config.toml
intermediate_size = 1024
hidden_act = "relu"
init = "normal"
max_steps = 3154
Each number is 128 + 24 x the weight over the matrix's rms, rounded and kept within 0 to 255. Layers, rows and columns count from 0. Numbers have three digits each.

# down: layer 10 MLP down (transposed), 1024x256, rms 0.0432, rows 136-188, columns 0-127
# up: layer 10 MLP up, 1024x256, rms 0.0826, rows 137-188, columns 0-127
down136:130136162101087183138150141135146132127074107085099100115083148165173109147122116081102130173147110132099131109136128190108088153179204171125151118177129125143123117107125074151101101140126132105131133111105103130115114109096096100132142149092108119135159100107076175093134136127139146136108096173153135090149112097131120167139145187140164132119157101139131146118133134117120121105180
up137:153148134111133146130158095121104154098140139152127132072119118129109115134106120085139127173134128146131117130126176147106161103178109141101110130100127126117140140126119136112142133142118129132096138140128137079102120116126069127077128157118109109135137127079146101130116158141126106108110113099107125123120150116139137134105128150106114129132103093120083107155113111112126128151179
down137:105111110126093094139134096107102102146125141129149111117142104138180126124123157125090148089095127130164181138112149141143141148094130128150110112150119156188142105129133090178167125148176109087119143114145115139167112092131122118125096106101089109161115177176155154082112128098155081131137140118133127131183162123104097161114161116143122135142120157134128170123138150142157131138166
up138:098142158114117160114168163147138118154096104128152194133126170110148138167137142151096121133112114116143105171129134179113147116126126109130103139123138131101123125113192127077119135101142139163070160111101116134129118103134179154121127125243112128134169148133138193076130156123154178108135135188154147090113137156136127119080119101114098121123116143118124101147096148105122141115119
down138:116141123162173117128144072132124103160150141160160121132125126170135132122122139164166126128138163140145112136131157152155109117150133150101116127159148086096132128121120118136126160119123105118099088131082120133114143129142133131135144157091103130100112157113105128133131104090128098126116112166131134143161060157091145112097124136132143145154127090107121140132143126116133156131098
up139:104131141120152112150126118118125124156137134139161168151113110115197114157114123136164135124113153136135098110121123122121144145146103148141135128123096172139129081113119086074081098165130060087084114131123144124117129132090161155142150135156179140164099126154150094118169108161074124153072115125156132098100119160082131111093140171119128144124115165113130119111163139110103124136160
down139:159096156116123106128174118092116169133118172127129148162167130134098132153113116145115153091110149137145091117139139126172172106153130108138148103171154124118123149148096099096130140126132148110129141110152104162068128159131112125173122119127128161095103098102098120108131100128107103128125166138143124143128139133128148121129139148123132131147141143075140131084089135107111135141087
up140:088112155151117104165122123160058119111157138150138116095139123110119118115119109132157119170105100170155081140135136138127126105134133107108134133099147103116118189152129158098123115125200112110091129134151116164137062121114134152142133135125157119148132124160117126113136152120118155122142139148115127170137137106091157115089105098148134154153175104103137135133153106132083101124107
down140:109129150140072136038143097131142139143107133111115157123147137181146111160150143119123133173131118109110123152116123142112155107113127158137196136134148128146136142119135114138133098172070129176164099106141159117141146153105135092106133094117123139137174141133149143134132103149157110143134176103125099124126054126142114128123138149139122117131096129118147109147134090137157101160120
up141:130144091078123063115168096150184126130138114154126124117183155108167113112142119103133146130091140177154132126124125112122094106163084131109104097145160167118158121141104119095076119101154134132119161124087144142138142122172133149080153175121108165102154145147141118129142134147099133100078102076123106121144130117112141075124143082119145141141126115147091094098163135115141157119152
down141:100140120080120107104126138118116117104110145139136088094130058147115145136118118143132123121161094117171128130133146124115108120144153096100139114115152097098141122084135131092188136156126168109142139131145144127122126114124130111165107173142079153136147112134114127124132164126119082119141112150143128149115120129136149106156107108132109114101159139173127085134125110130123158150112
up142:161137148105096118130064146108141106103096153158183156133139107154128112097135117128104129154149118132107136156161145181136117125116128113136112126131097110147141089136150097161155119137149129119101179095127169153138110173117124131086164115156127123129116119110101144109137129098117113161121138117157077146086133087161130126105141104125111133113101116132144121159140128134130133122137
down142:099158123120121106086137150093136198116100173119120095149127127105147148134127132103123122113139166145162112107135081084124113125106105146175129118127127107114139101142101142129166145134175141125116141134114122163063114136150145147136142138132095112145128163161117110130131127125122128143134139139102125112123123116137111143118140178154152125129145146110104147163150096116115178112136
up143:115117088158175124147110118111158123139157122108103111120133120129132123102123102121129149131163145127138130135140087122127133171107120143119158107185141151120165130069127142097153123121116135104122130120140113148116089147101120128121151135094149110148131129155079098107136104105141148142135121135155158047143133126129117146111132123094102133136077126133147097168109147108103207130099
down143:147162105120144146144146099159104095179139088143137166158085116121129138142114145181122127127117088126118116069124137113142138125149137189139106122129152148128130130142133147161142156172120129159125127139141137187148126114116150144108110156126084134124142146102161163119183091128097136141143110119114107176169164078137131130138110128110111131089164134080137118149087116130143110139099
up144:068147114147112121137104113101151156116080133141102106124118128114127169123164132090161140129132112119120089093129151114115104118138156113101147143116067126119141104104110150139121124145152109108081078128158135096132152145167124116126117144147172153133159121124113149154112128161100116147147106135109132118130110095121144126141178119140159127140115149173142126117166126132165121121116
down144:169177103101131158132145104150144136141136130119130156127160153171153154087133140099121125166120140162117134130142119142094082102117179153124095136148123134131137141134123106139164121117120131137122131114133107128099168109129119125158132147070125087132088102157101094160157093096137164141105131127106141130156163155120129107143124088143137093090174109105132084137122112103089135132111
up145:095124107148143149125134171095139131108139175113110175139109146091145136142128106127127152122105114114106144190113113156129083133100136073122121137109150114099114161127172137138168134146140148159118164136158181148114119145149091114116100128145100107129112102207116168116127118111101092142139147100109125149132138127106098150126114115113136139169116128096147112118150130111118148123116
down145:128139132118148092139086140179131131134144138136138123094128112123120126107122168108111113092138184121105093126108113142118119127137146130158143132109090170155095148134110092097100103128126113105113134139119130110144141137111151146144130112126184143139151104112138139069175119136149134114142094116098183104169168115151122092155106184135080169096099133111124123148119094121178139109113
up146:113132093105113149124125103086149112138080092082135129163144119146155135126133155152109127128141107118115147123133136118137132141132138122096176116144114123170109124123136166089136148115119110152140118127078092152113140113129112171123124145095122134145111162094097141105153129091130150126065125116185173127121112143123133154137145105095154139133112131080101151105143148125161114151149
down146:119150169147128152111106148126125152097139143128115109115137148128165144139101129154117131120133135116140114174128101107110118133134148103118137113089111129086143136107121163149152145113118110080108119144154134111118119142118113144146124113176139125143145114172144124154140125086144122086146138147101139140150113127159130104116115118099134126115145098075108128132120122154112117118172
up147:116182103114112141099148105092136125146150110054090111139123142079134124152133089137124146109166130137086109157156122124158111165108088148103100118128139127121157131083124144138116130118126144167166116089113187104107133134106140158111144168139174128120147125153142128112113094132092145180116110117115142139167122111106130090105154126137146120138150122129132111089110110132128086156127
down147:175117105144149120122148092125112140130134128109124123148121141136128086114126126140122155119095125088141151127098146123106164091102174112135106104116117137124106137109151135161183136114152112118075103159169143134152119137134133091122140118109122104124113142103136136159101140095155155155102128112155055120123115126120143147094101132126151133139122165132136102099118126140108150124113
up148:096140142139129104121137126125134123139094129167137117164160132145116138102168129144092161144131155109124150134125148127140127115120096131124120163102113169155119085112093151125091141118144139136101109137098135101106109145109109082170103153159120162093110098126127152155118131168083150164120122147136111170151145111113095163131165140154107093164103102130121128163152140154138101122117
down148:141158172093119080109121120151123114116155156125154121101118103164160144130115099140123127147121123082155140108139100107149116158111137113158119122118140151113144133188111135131130175125132137106138107120116144151104113107123103123125148104106126136129134183151144098137129089087120121111139110115151139148120127141148137102136155121139114133123126129139118120151128158165112098118125
up149:135123161135104143083126181124116143118151115093097108137115094181100137100117106158132195124120112165121117157124096126095136093132140124132122101155133165122147114151099134075118166161174137146168119130097100161124121079115119148153116163100165149080137130150124115149154167121140120113086157154142114148122163123130142135138123126140095123126115138140162130115152098152124134108127
down149:107117115153137100119100142146144165123122127116085135142095158122140086147147185084113106130154136097087152118134111144108114084125118128167141152131114159163141163152149127103131100122154109123082140157098111111108074122145139148103114108122097139170120167088128102138141160121125123127136132119140154144100113125123128137177139151117114112137122112130106149126106140133061131148105
up150:113116105158119167097151121146101068116172098150130132111151093133074148104118132131140100115153120155136129144129139134157115153105173128165139115108152108141149092139160124190108106099159120148131147106095101133112143145097156147108109122131160114119144155128125139136106150165118146111105127142120120139105113135141167135178149084115135103103132120163124114140136116147145106089168
down150:136151170120114141106141123117133137117126100149145093114095125152129125131148124106148138159136109112188152130128156139123116110131152144128150144147120131117122126116139119096119131146133111137098153168165147109171058143121132082107149140139108119105112155121149138135116077137104125112100130110120133126128115136137116115117126102139120107107119107121128124145172149139108135111138
up151:168128124105088141129124073111113129115179130124128151120124153113087111138087138114115194187181145118113095133140116111115117164122160120139183132118122121119115120138125122154102116152142140146159144105120140141128128109117111174115101166121140096117181084135095141116118142105136113113110143148130098114117145174111161109138109134110156123117151170162175107138093134117171166107103
down151:140179092107138093142188106159146124135102167096156101107169151099134087176129149089103107088152120150121154114103122147141136100130146106139125131146090178162104166170132122143103133093093127138141093188138120102180120179138116116132179089147108120119131160086149171090097143117157130177122121131177148110141088134149122121125087164117120156167099086148111086125105093167069106104089
up152:103156145200131083137142107125131093089167142119113146161142132141139148111107134162141080135125120165112097174150161132120098103107131134146145119102112182124117117110133103109113136134160084078118171078131118097148130129125109077070142131104125108090107105115134112114167123143136147132214115164117152123123183132121149092078182117115083162120108110154109152144103099117150138112172
down152:069096112092167130134136112155115122127176158157144120129123220134124131107120099140123146123095097114071102131095114129100143119119152163121102158092105131172087139154143154155073146119126144170100110133126146098147146093154118171146153173122179115146115133108184115114112070131113154120118151117112139176125131128094097126157096083159143118145139112122137118113188127158155128139086
up153:118131114127165156125126120117126097118093142145133115062116136105105092150125140142123139122161112162123122157104123112127156121156140150119151138090167165088121141133132150167200141155151129137119106103141165177113119112134119127139143148099168139113135137099121181104160156125112112118176121115097094116143141097122153108088137166125110089149134148156134093119134151127111114115163
down153:132121126168094096158147155111116156103160158103130102105120152131123104123117118090114116136123148082169131110120140097126113133125119119083158135156074119139151174143144150088135142130146123093122140155127120075162141105111120135124145106076103116103140173126172088135143085139143127118128140102173102145134135125151135123126184147169109155122162110143107141099114128127140085084132
up154:179112137122164130146097144139081127148162127116109137142118104159119135130129148128112123176087117113129142173137100121156164118140115123134107092130128133097108121122154112155133116156097135165132097120117118139155113083105109120164140138107109097111162133114131115121112131107149149140156133099149138119093100155139172142106109180117174130143085114106121144140147100105092088085151
down154:161147148123153121160141169115129126100117095155132138105103114127142106100133107156153162130126087112131127138144120136142140134130146164101122157113154120122135130079080125146081122120107132155162130136083099160133097125157116132116124110146094097129162122140135129175104134129133152150099140128131131120133111185132113124111131083137141111142128114123148151128111132113132137132121
up155:123123163119063124182106113113180111153139120101116178153157121152117120155119090135103133136131117100152120150133166142150130121144149082112163085026145126068132093124151144101145106117126131153115126139128119095117129102110130108167061128131118113094119117127131161140109166151107134078108128122134138145121147116145127131162091132166155129139098130137129077123122151146099092147136
down155:156114152101154104143127106123109141161157149141108093136113129064152149166173183108194066115162130126125133119148118141167107126095151123139129109155113141095189155120111136086120122169140139132115101105130155161167149163133166142110137100145116146139139132130136118164105118141106094138104110072120148162098107125128127111135138116102136152158110099124115129120143112166117153153151
up156:150160121137171124158108113110095117093128150157111118152080080130156074119152138157112109143121131117171133147114107109073122156111140143158170121143120151146117131118150153133106126102182111131128164106146101117124140134083099119118141134137144163094135116154102146156127147130189120055168183126104108129104107130109135116148118147130170088156154136127152150109122166110133145097145
down156:130120124136164122127152097112162129158165144135115125135118145097099132141140133123143120179145139163146155130120116104114109097137107134096139174104103131140138115141131113160134075130162174142114093114068160127135153136119095118095143163126112115098130112105112088121135133155112108143071143092166088112106124143155139108158102137160134121100122117141134085138107147130089128139137
up157:132153149138148139145144104122120143124146083148131157103140139141162139105138119113119131117123127146107094143143083144120087137156086132173117140131102146117092113150162135148133183109136133130155100158120120131128172146092163134135165138126122127090136091130102148103156118131108144136191151157133128096127160128121214047135066141169123148115145091113127147126142160143112094114162
down157:113125128122123135140077141154129114120128106124154136116100139134115124160149166132153170131134160105158154108131110101124126131149138143144128139099123112158137143105108135097093183130148152131140082138133127072091167137146130105136151117113106127102158172128124111153104117099113127121096142094133154135117124151172125117113152113104126074117148138145133137112095137123155094145122
up158:113118122112183127088175155151116108100129165179102122114140148124132091160143120102148137112164110164121164127103091099146089115157097075120116121129116137105104103120161121091122121114113148145097129155126129135135144162141105142114145132123142112132110120126146107078073139158151102103089118142142125084080181152148116150149140125116107134121142119118121125141139151145095113117117
down158:114137112147132087141134129126116094114136135112115127074123096137130153142153111130110092152115131090141097158160152135142121135129131140120121139124137127169149104156107140163115139123117097117149136095167115107153140087127114089118097112157145152148162099133106170171157145146117168156160080077102134157164083089138157108152113127111147131103154084131121127111111096134136118127158
up159:091135113118161080155114137136128068172092108108158127132119108128123153138128138103151110148143137140123097140104167122120142127122121095131115126147111183116076135100114160104150120078130145189121123098099105128093127092120124139135099138079136127118151136153121134119120157169129098137122118121138076142097149121099102089163100082126108105134103118121109142124116177144155134111123
down159:129132166115086176158120133105151143120133138128122145098109101106118135107117121137116116173139113154070131169123091116108122161116138108128139137134150124099164148089137152122107114142136140124135118157129135151150145147132076122132140097124107128185115145136147159129099131112158100090126110136157148116142126145129145160093148139110152160127128141103127101138149116120140119145144
up160:117147137147130115113146135111126154131172114163159123158162147168121157142140151096113112106094098141132109106126082134121098113132148130136156113155123130124098149139157156092085153122117160135136137129095173128113107148134139123113134160129158125127162108124117100101169134159145182130128124135150123091149145114182116108121139154129130145108123159132085102078132122096102110147131
down160:128117095141137138134173123166143125156166125119148110111179195079162106112155096105136129159117081129174119121118103064108140146115123155140146107118107134108165131111122079129146079109149085121180117078132136137119103147133140170137115124150144083138153108133131114123174157131151092172086140102145146130119116109182168107157112121123139131134145117122138101114107133126141094152109
up161:114165132123123098142127119171115113135109118143134131131135111132137143147112145158133148124128134111124165142109088152155139147171119141170115154104105171166152145133103098125112127144147104158127116112103104125108099144105134134153167123110096145094092153134123106153118115165144149168119119122145136099159173124100149135148119161170172142102127155120135081121138119203168144148149
down161:123080143141151111101149148157132113170186168128121109129139136112122116129155090126104094103167162133115124157054106109099146132057134119140153118113102114136131135147159136143160139097130165131131144104110118136148171163143148133107097143115161137176110129130101145099116149129127143163121125127124129126137120118105085116111108111107092146166123125111077164165145123116135105128093
up162:148148098124123150080154100155139131099143160130180120100110088096141116146124147161150123131118148121130124072103102143131112114116138139115131129146129139119097168128164163130097097111146111156136122135146117149102099125130169101120113136120161106168148143125106132144151129119124092126109114141157120130109099120136148144101131125127095086133154118143156150134142149093116137118139
down162:084110154119145083098097088119110130131131126137125098161111102144132146085188135115094130120159179117134114125171112156148145120106141163139181117145113119112136148063113131102105072114103111124123135106113141130113158142097118122125168145121117097135135085097137098119168158065160153124080160069109146170122175113116152137113116129117132118114134076118148113128138082135116160101094
up163:111175097125091137100075086115142121095148087084149114135108155129140164151115133127137193132157074110157128144149090127119132093149145118124138103136160126124134123099115127118127167110152095137071188129109098150118102127143114120120138129127120113123125097160103154084120120116171109121120070124095151134106161151117164112135142079122108130141115137128071110136105163130164166132115
down163:145141127106129136137110070120126144146131143139135106153080128154140132132154134158123117134117125117152146103129131142153162106122133163141125144123116122139113150163132128148154102089124138122138155141142116108159068142120109124113159125124119121128114098156111136142106121129148110156151129118170140107125138168133134109163141178117148136131110115116123108157100139087138133114148
up164:166131154145135134125126154142111125130107103129144093093152143160124112111164101133161133101137149139140100152142114126178102110136122088152097139150121170153116121114140116099153133111139161147129129110097118154134110102109120138141090137141152091144156089143150099127133110105101170115120132128124155132122192152140117097140136111129117098099177102148100115182120150100112152137149
down164:122112147115146135139154108147134147117130120123063139097127135140119123141153157098126105153131076118104119133156133114098136165105094123101144123129117084136173145124173144153089123130120155109091156153145125140142109121120109161126134133128130155110119146129123107129159151092130111135163132149117128142135104065121128124115143135130116122122125146126143130074148112196100141158161
up165:098129091134105125112093122131144144099138148104109135128101123159088135112117116141147126121107141128117121136103083148151126170126112095147107117142156135134081135095113136155061112131167148103127133148107126109121136147137134155134061121138165120174131114141128118085124122137195117156163082096131092143106133156081151143116112115107125134112117139090108126152096166148145168130070
down165:119114134139184070141121137136119134107132149107096112123119138126127101152122162071124154101105127169129154112149175145111156098126122107121188121145115165152155123165142097125137123120134209121159124153093099124146076114117164144080116117067140146210136116086156102112145172112161130112113138158142134103160135124102133087137169154152124118160132094102126098130092182113203109117123
up166:125180094105109175105084132114115146119123117131132122126138147121142125134122097085151103153113091156133138117136151135145121137129102125150147155158147163111125097125152143132118126128135150118127111142050149123099137131067128121172139136154125147081120127154075123097126115116145155150118127092097123147133141134151136106099114177116116179147150103140082139173165141148120107101161
down166:104152089111103158111176139117105084138163121155121120170166131094136139161138113097132119162145141112097062115162146129128146129109119120120115111163156114143115147122128137123139104134099149117141154097159126140138107135143177115169120133137129165129144109103124143095136140142138148140112196093133143170136135123154109103122142114091089099097168101146090112107120137160132122093075
up167:101130112121132152112140127124147151153090107156123143146122110119122145096143070142117095133126107120164154122147151132146134147106145151128101131128112093069114125161122128111136107140147151142133138144155100103113147136115123122147115136145129125137115159133116105143095098140124113167132102078129101139151158104138139092098170120120174138145116130134115133117146115149075122136152
down167:118137122135126154147147151103123149127115139140125092137126155142155154157142147143139133125156119085150137138154123109094118103120126143169123132142172095107101150120170100135142133105094149100154107122103109124133133141134138113114142146111096135106142121104147119174124176106097089120102146123112137138136097196120081124136118162159143121131123152118122099112093154104124158105103
up168:101125122163118134115144159132102098115125160148120105121134109100144107126139158104114160141142138144126149151119124128177118095113102127127120126119085075107090133144125119094137099115117107114121100178138145120137130101078112062161150152095120138145116140132087146133102095132110114142148164141133128103096128136124139144099126175166115123138138139153146127157114091158113151139133
down168:139145125143136135164125116134143152135169142189131117130115162121113158117122132123120143175119104128120101114104129111106096117074116110133116093107114118145139112162092090110123166115122127128116138096155137122117153144111139113122105140117103137108145092121108170100145118132126099127118176126165122087166098140084135171155078167139077120120133121136155147123116109093099134139098
up169:153157138155085123131132055136132105104137113136128134136160129073202124176131139188118105137107131096160157103126099144176167111127108132126143171097121167111118142096109119134136153153152121100138134142148144091156121101130095120149114133144113148156123151171126090149164133106186112150157163133128116147137141139100169090104129163131140130098103126117133108139151108096143123143105
down169:124103144127141120126155094119155141106111176122100118114130139116126106151145124095126124115154147129142135091142127121134141123127114147142141136118145135141132127115161102112106117127136092131126137127103143084129086107119147105116126087129166124108133147128161124113095115137174122101111154101154128141142127161156113126124145158149115190128136182133158093120154157162119156129126
up170:129138136148121125166095116130136122132109123129154091142138140089128123097097147153101106137130105178121097175135148145089105107137114145151103179136152110105132169117075111165147148077115124102091148153104105096137132170114127108121125120115124134136144144127110132181163129132097166117172112171082170104141167076124146140131153100130107124111118114165115127164117111136147130121173
down170:147137183132128148104124126096149143100122163141119121152138121145122111113125144113123134122132106113115112070126069116099147144102134120132133136125123130134098148105107127141147112160149141136167175124144150127118166128141118143142106141138101108145155108119152128129167142117112127163135107099097119114104144127149147140196113157097131147084143131152128119103129112130101153140111
up171:184125106129124127133109063077084145118153120138121081116134105086160142096121141159094113153094111093147174099113127099140076120088122137101170179148134166090148141166161151147139157184101094100124144144159129137145123143163126099150123152107098126115120112123174119105156110119088146124166143180163136128110118096178055137115135158144115118154125107098156052091192154129156138101127
down171:174123132115144099120182080129109145121135118153161135085141071160143111150065129112152135112133154110096132104089136084182157147126116114121161131089147152126077139139145139122159172133161171127128127151142145132089184121125100128156113104164159087123144157113045123159143148089128097115150088180164137168104096112083126128106146064123090117119155093083093151140098174155144151078094
up172:126128102162145170118105150127179105109057180114105115150154070152142153086119086103156125091118163191129152123089118149165148118122100132080083157109153079078111125121145071158129128130134108123083141174125163137117108134120099149092146153122173096163095142160143087156122140122089164117160075136081103143131166107119148110103084130128154124159149128129101128126132137125156143143147
down172:126086123124102106165151146089113147083148151120164186054181136070126142144100144114148152067155102134170103091162117106124151111173135090134134103101112095129100132135122147113157079104159176116099138132184069149161085084161171153118168140078219168157136127139078157056131131105120111124104103168101103127109136136094110130144168080110150114152143093127128107057164100140105114122096
up173:117128158135084099125150148136156133117135134100112167131167062143152098104127117136142137113155136144139101112120135126122086155097148109138111148121113138130080139104117129110104152155106106159135105096115111134142104073097125170164114108131156115110118160153126144149156122133102111119137096138157114123131194131109116113120125135163191124126108150116118127136106138164136081147116
down173:115157100125127111133110121138137167161156103148127112119117170126105120144096109125158115159158131126142126137118128119167126091145129076154119120119214098093044142150145116099112119154137143129089158106131147142128115174085126127097094139123098132132158149093109134100105126132134110130166120135099129121131120115149131139152141138076127106111147107110126074093129138120122156136130
up174:150100126123117137112132135086114120169128128130144167149161113081120133119124088102140136162163123132128130127108146125140153101136131113121136113129087186126109155124138113177170095130146132156072125113147117116115149172123162145114156128100171088113121118098190169173113150095114142118129143128107087126111129131137148140122113111104135107096138095161121133159141146179105085131132
down174:132123156081117107141104137120143120111170110119181123102123148137122145111175103134117168141142168167134111108133145140135132146160106126154123103140131134145133134164140151152144127130124117131113123135150134118094172135115106086168113123109150135150169147156126103139158133113163098093095077137176135160170131089150134120103105124134108131125123177148126121137115149109112127113107
up175:093128131138169126101127139150134153097117145133136180145158126114155132135116132131112108143138165131159084149096172143137143139176120065141120116146104151161144085078125111116107138146165136161100110181157094136154097131107129149115155163129103089116124154153102142083122136101120116091134106139105144126112121117117124112124117207086153141117119114136123136089121065129109144127163
down175:136168140134118113163164108080112121175144120110154104104148120141131069123097115109161161165141127087109133078171147110162092080134147118146121109153157182111093118146138080104154135108108139127141155066108146132136051115163165122099106115172181147128093131096140098113142148158111102147124104142133113138142175150099108103186094063137108139092115135104123148156108127106141121167116
up176:112120073102161093098145146148120135079137121159149165126131125141100087131122191137143147117111132129138111157127123138148109167098135106083120148134123122115121131127087153118116104113144112162091166127119150130114109148120118167106147116107108117146120116157134099130113163156141155140146124146193130133106162118128127101145127142098095136155119116101126143149125113144167153110175
down176:122147140141114141142127122080135107132146121103099135099098116130137166132151158131152120121141122103113122156095125142129136118123133104087139167110099140087115142175158124124141115118139140171107108178106124163143121131145081155094104152149119097126118103116140145163142148146104167148123117110160129117103105134107129157114105158094140130152155125103081114153120148160127123098095
up177:140131146155080113123107095118136134158169114154071106145154139135142117125156098155105151141167168129099154165147142121155099144149144126101150118095122114113128138122114138099103134134126131152077076108091143105114175105120151147078145156176136150144110133168158123134115140119141112129153102129124123186140105127108131108117095109117123146103127132108121110130150123113105098159114
down177:091135175150098119105144147185131142117126109111113092101065128116152141106124147108078101104120151127132161132157161135149132148197147127167086112158115152111136149142141115132086163116120097097152114120155092120148124128119122111130167107094121153159148176145128123109127155114076118113118153174131124132099107116080110174147115161073130123072106149116060138134111170131169125106146
up178:149087121117071098135101076138136113152141155101145133119103152082098132124109125163124090139167149083142157118126081138119145119156130143135098185163116138148138119107096111097120098092129129109146073137097107128084114109109143122115092080131095133178129118141151141164111126118154139148185120138124140174098204136118136148110143114161126108128134124108107172150142156092128133151101
down178:110145103105130136136133136141070150121080116133128141145146122174207115120152134137145181152163151150176108154143119093131130153166136130098155135152144139122130112093132139137072137078117131079146179110112172136122125121154123133124150062128108182150109190114150098079080163177090134104133174068135095124102116119126127131134164131095178122084073145118082168114117154124096054148110
up179:157091136120138157131096098156122071156170147154104130098117094104142143079144107097146104173153110125144153148127152110140115134180115136114132137124128165110119066099153142112134151147137119167125107147152114117140112078183157167172083117107166130141129106110151132148094133095156129153178099136100145120118099093157143126146115158109143108133114115132067171127106095182073130119147
down179:097106137094165083153150106138089113134128092071143119160124125127119106150116085128109063147125140131180148044142150139148147143131114143120146111103157099108140132134162104144054113096131125143126159090161080151115070138123140177133101136156110128189177164114094181110147126145070140153139137127184133085113116099102122091061082117136115101069137110174138122139160105149168107115130
up180:132116127130154119118097147117093150115095148077153155130156104133125116133105125147122133084142125158136147141122126137165107127134116120097135132121128127143089118122187148125166131118136116142113107142131109115131111131102143130102143176098126127118134124152172139139105113115172079157097142103103123146111103168126184127121106118108123127168123083165121097105049134113139135138099
down180:102128119138123092119073151137165125165128111130142152171123092156177112147122111108138114128080097127107113123127076121133158115121125130185102154107171113142103148155118135136115150145124186112119116122131103159137130088170123099144114129168167113147136119151118151098125170054097143114127132109115130142139146172143153127118109140123101112149131107114149146086105175085111115127121
up181:130093120136135139122118143106133141112127181084167161151106164108160081141136088118084142097152149125112117113094119159126151181153164145127143131150167145146108197140145143115156142090121170130097174144124102128148125109087119120082130106108124122122102088145124122176117137127153167105143114137144120146105126119136163140122074153128172104105154203118098106115136112118100105123111
down181:122138165148127099141123144108125124075122109151162172162123134152168099122155165182142159090114154150115073122150151114104142178122129121089107128174167125147115093098130108127126140112161080137125123135118120125126167087114174121131126056102138092112125169128111089119162169098112135118095129152141135114140131154134089149130155135165152136094128107145135142111083131095113123121099
up182:142112075124089106115141162130127098178199164126137145146115134132127111069080138129135076084119078141148106097080103159119128173140128175170152119091131126140131123175155114135099104128157111116121104116087104109117099175085106123123131136138129129118129097141114130088139116177141114174165125086132138130080194090125132099117115160159132114155113156108174143147103111109122125128058
down182:127115092105126130114115130147107097101135170177120157139077167174162141105151165084117179107158106129093154070119135155118167141169127153143104160106155123124140130122119125130124109120091093088144166117105128135143104178161098107162148156134112124106110154105149150123096145124101112173155106096111125112138127107112141184138160134129105115131143125119109174145084124154135124131175
up183:047153129105123142128138111146131104156087137157100136087087105091115103174128145122113125173114102143134120155072129180104110137148089138124106106091106120101175105086135123171110108130148118095145136144134109148150134153118163111114102137127192100083134165121141136142091152116124118068115104103132149099116150132126123146113139116118159159111110091146145116102152128103127129142153
down183:115134136155136125103131166131117137109096080125120146107122156125153086075119144120133161101118127158059127150134087077148099137125102110131125120157123115148071215143091153104142148144101122138128113094121089160071148122122143114150137117112133113106136103119098173105146102127129093135160128129113165090152149125154162128158117153134108112150152159147140123082139121119125116142118
up184:102096137123116151123147132147154137120112120130131151095122126138124163100143136140140133167131102136138104133089111122141140161167095138142132097097151126136094120114121129122124116132137151105085139134127135096090120151113113111083123105126102100154123106148130122121149099115128134134120124133158138147133115137117122121136116131117155129112072132106124137142157133133126095104103
down184:146143127147073152140155143127141120105155136138112135167168120118094054110106127152116149140135150139120128132159114136152123122125119133143126113142106113104143120113111125139158108164105165100151137146146136137101133145130122152129105163144102117119143115126125132135084129141128125125124116146116122133117140137108111119106108082115127145103138161117163125116168086112125144173165
up185:113147104116142160132092117158122113103157128145111114105116111136120173178135160120152169118131121156136134135162094135100107155139144105130106122105108151089135116139103118140132149140155166125148123113147163145131099127111143099117182121149167093131127135147155183091121092112112178099130079143108152146127143130148084133068120133137103134128098124133159129152139158125113176099135
down185:122152160155093098147130126120100100129087080119117087122160143158130121136130117145205129134111121096105141132115102122069108094137134100126078121084138101128123142137154100135140135131115122146158102136103098124087125128141158092113131108144123193135149123139142093103088141131132134148148137168092140124142153159148126091111072121170118139152114159134178152138103104135122137129130
up186:124141129145115113128117107076117174116130109167171129120167136116108099103129154098136108103145112125119094167134164153104060103155123129111155138147154113142114117105152112130108131164149122117118128139119142101111133113123080133104133124080143111146143163110140155153099129093135136133148166134116148121107151090114137136134159143088177135144116119105140112102105118095132134143098
down186:136165133144142111155126119083132154139133116129148126080115133122130148162127126128121120156154156102113146102143115113098152137111109091156116141108116097112133151154164138132119158121179118139140122108124175102126153114108149132156128118115129129111140147128119122140118149125112121130111136113115116099140128129151136096142096138128130127112112132097090110119134133125118119089119
up187:109135117090093107126110120148113118156153134122136135161126118155099142095110091136115102110148139123089104154151105156143121147149127113131134064159169149144108124118110129146153156144116135114110146124105150163105100137109093156162148181150154140147147105138118149163150135124078106096090134140147156171138124096129161122133133127198141121114130141128109112110137145126115083152104
down187:132130134113134159113106149106132103124137139163135101092111088134139117129156138107133114134103155126104142079139116083121122120061096111119123128130152136084125126151113140100108162101117177123117153111109158128159171100146148122132135140154137132121110089125085112110125119111130161123131124108159086137121166139126138140147099151139109117129135100149130100144128118139150123131094
up188:081135127145130134108113111138119110145169124148105131139121152128133097120131111163112158150135130103187121121153128156117118128092135173100138134082084108131152194121103139127114116113137158157120172087120116128109132151142121103104096124125110122108110160160132141123083133115129120138089087129121196121123107113134123150103150121066148102150110138164126093132160152161154118149115
down188:136128155137121110135136113136146149131104136108135127155132131096172101168100141125094122122105136119130107127124106107142113116136126155133126120114091117117094129098150128159135126133109104139100117144156122148090128124133130108162117113081132160105120107148151109121157104095103161119126141150113101118123095121134203086131102129153116096169119120120139087109146091159180128138094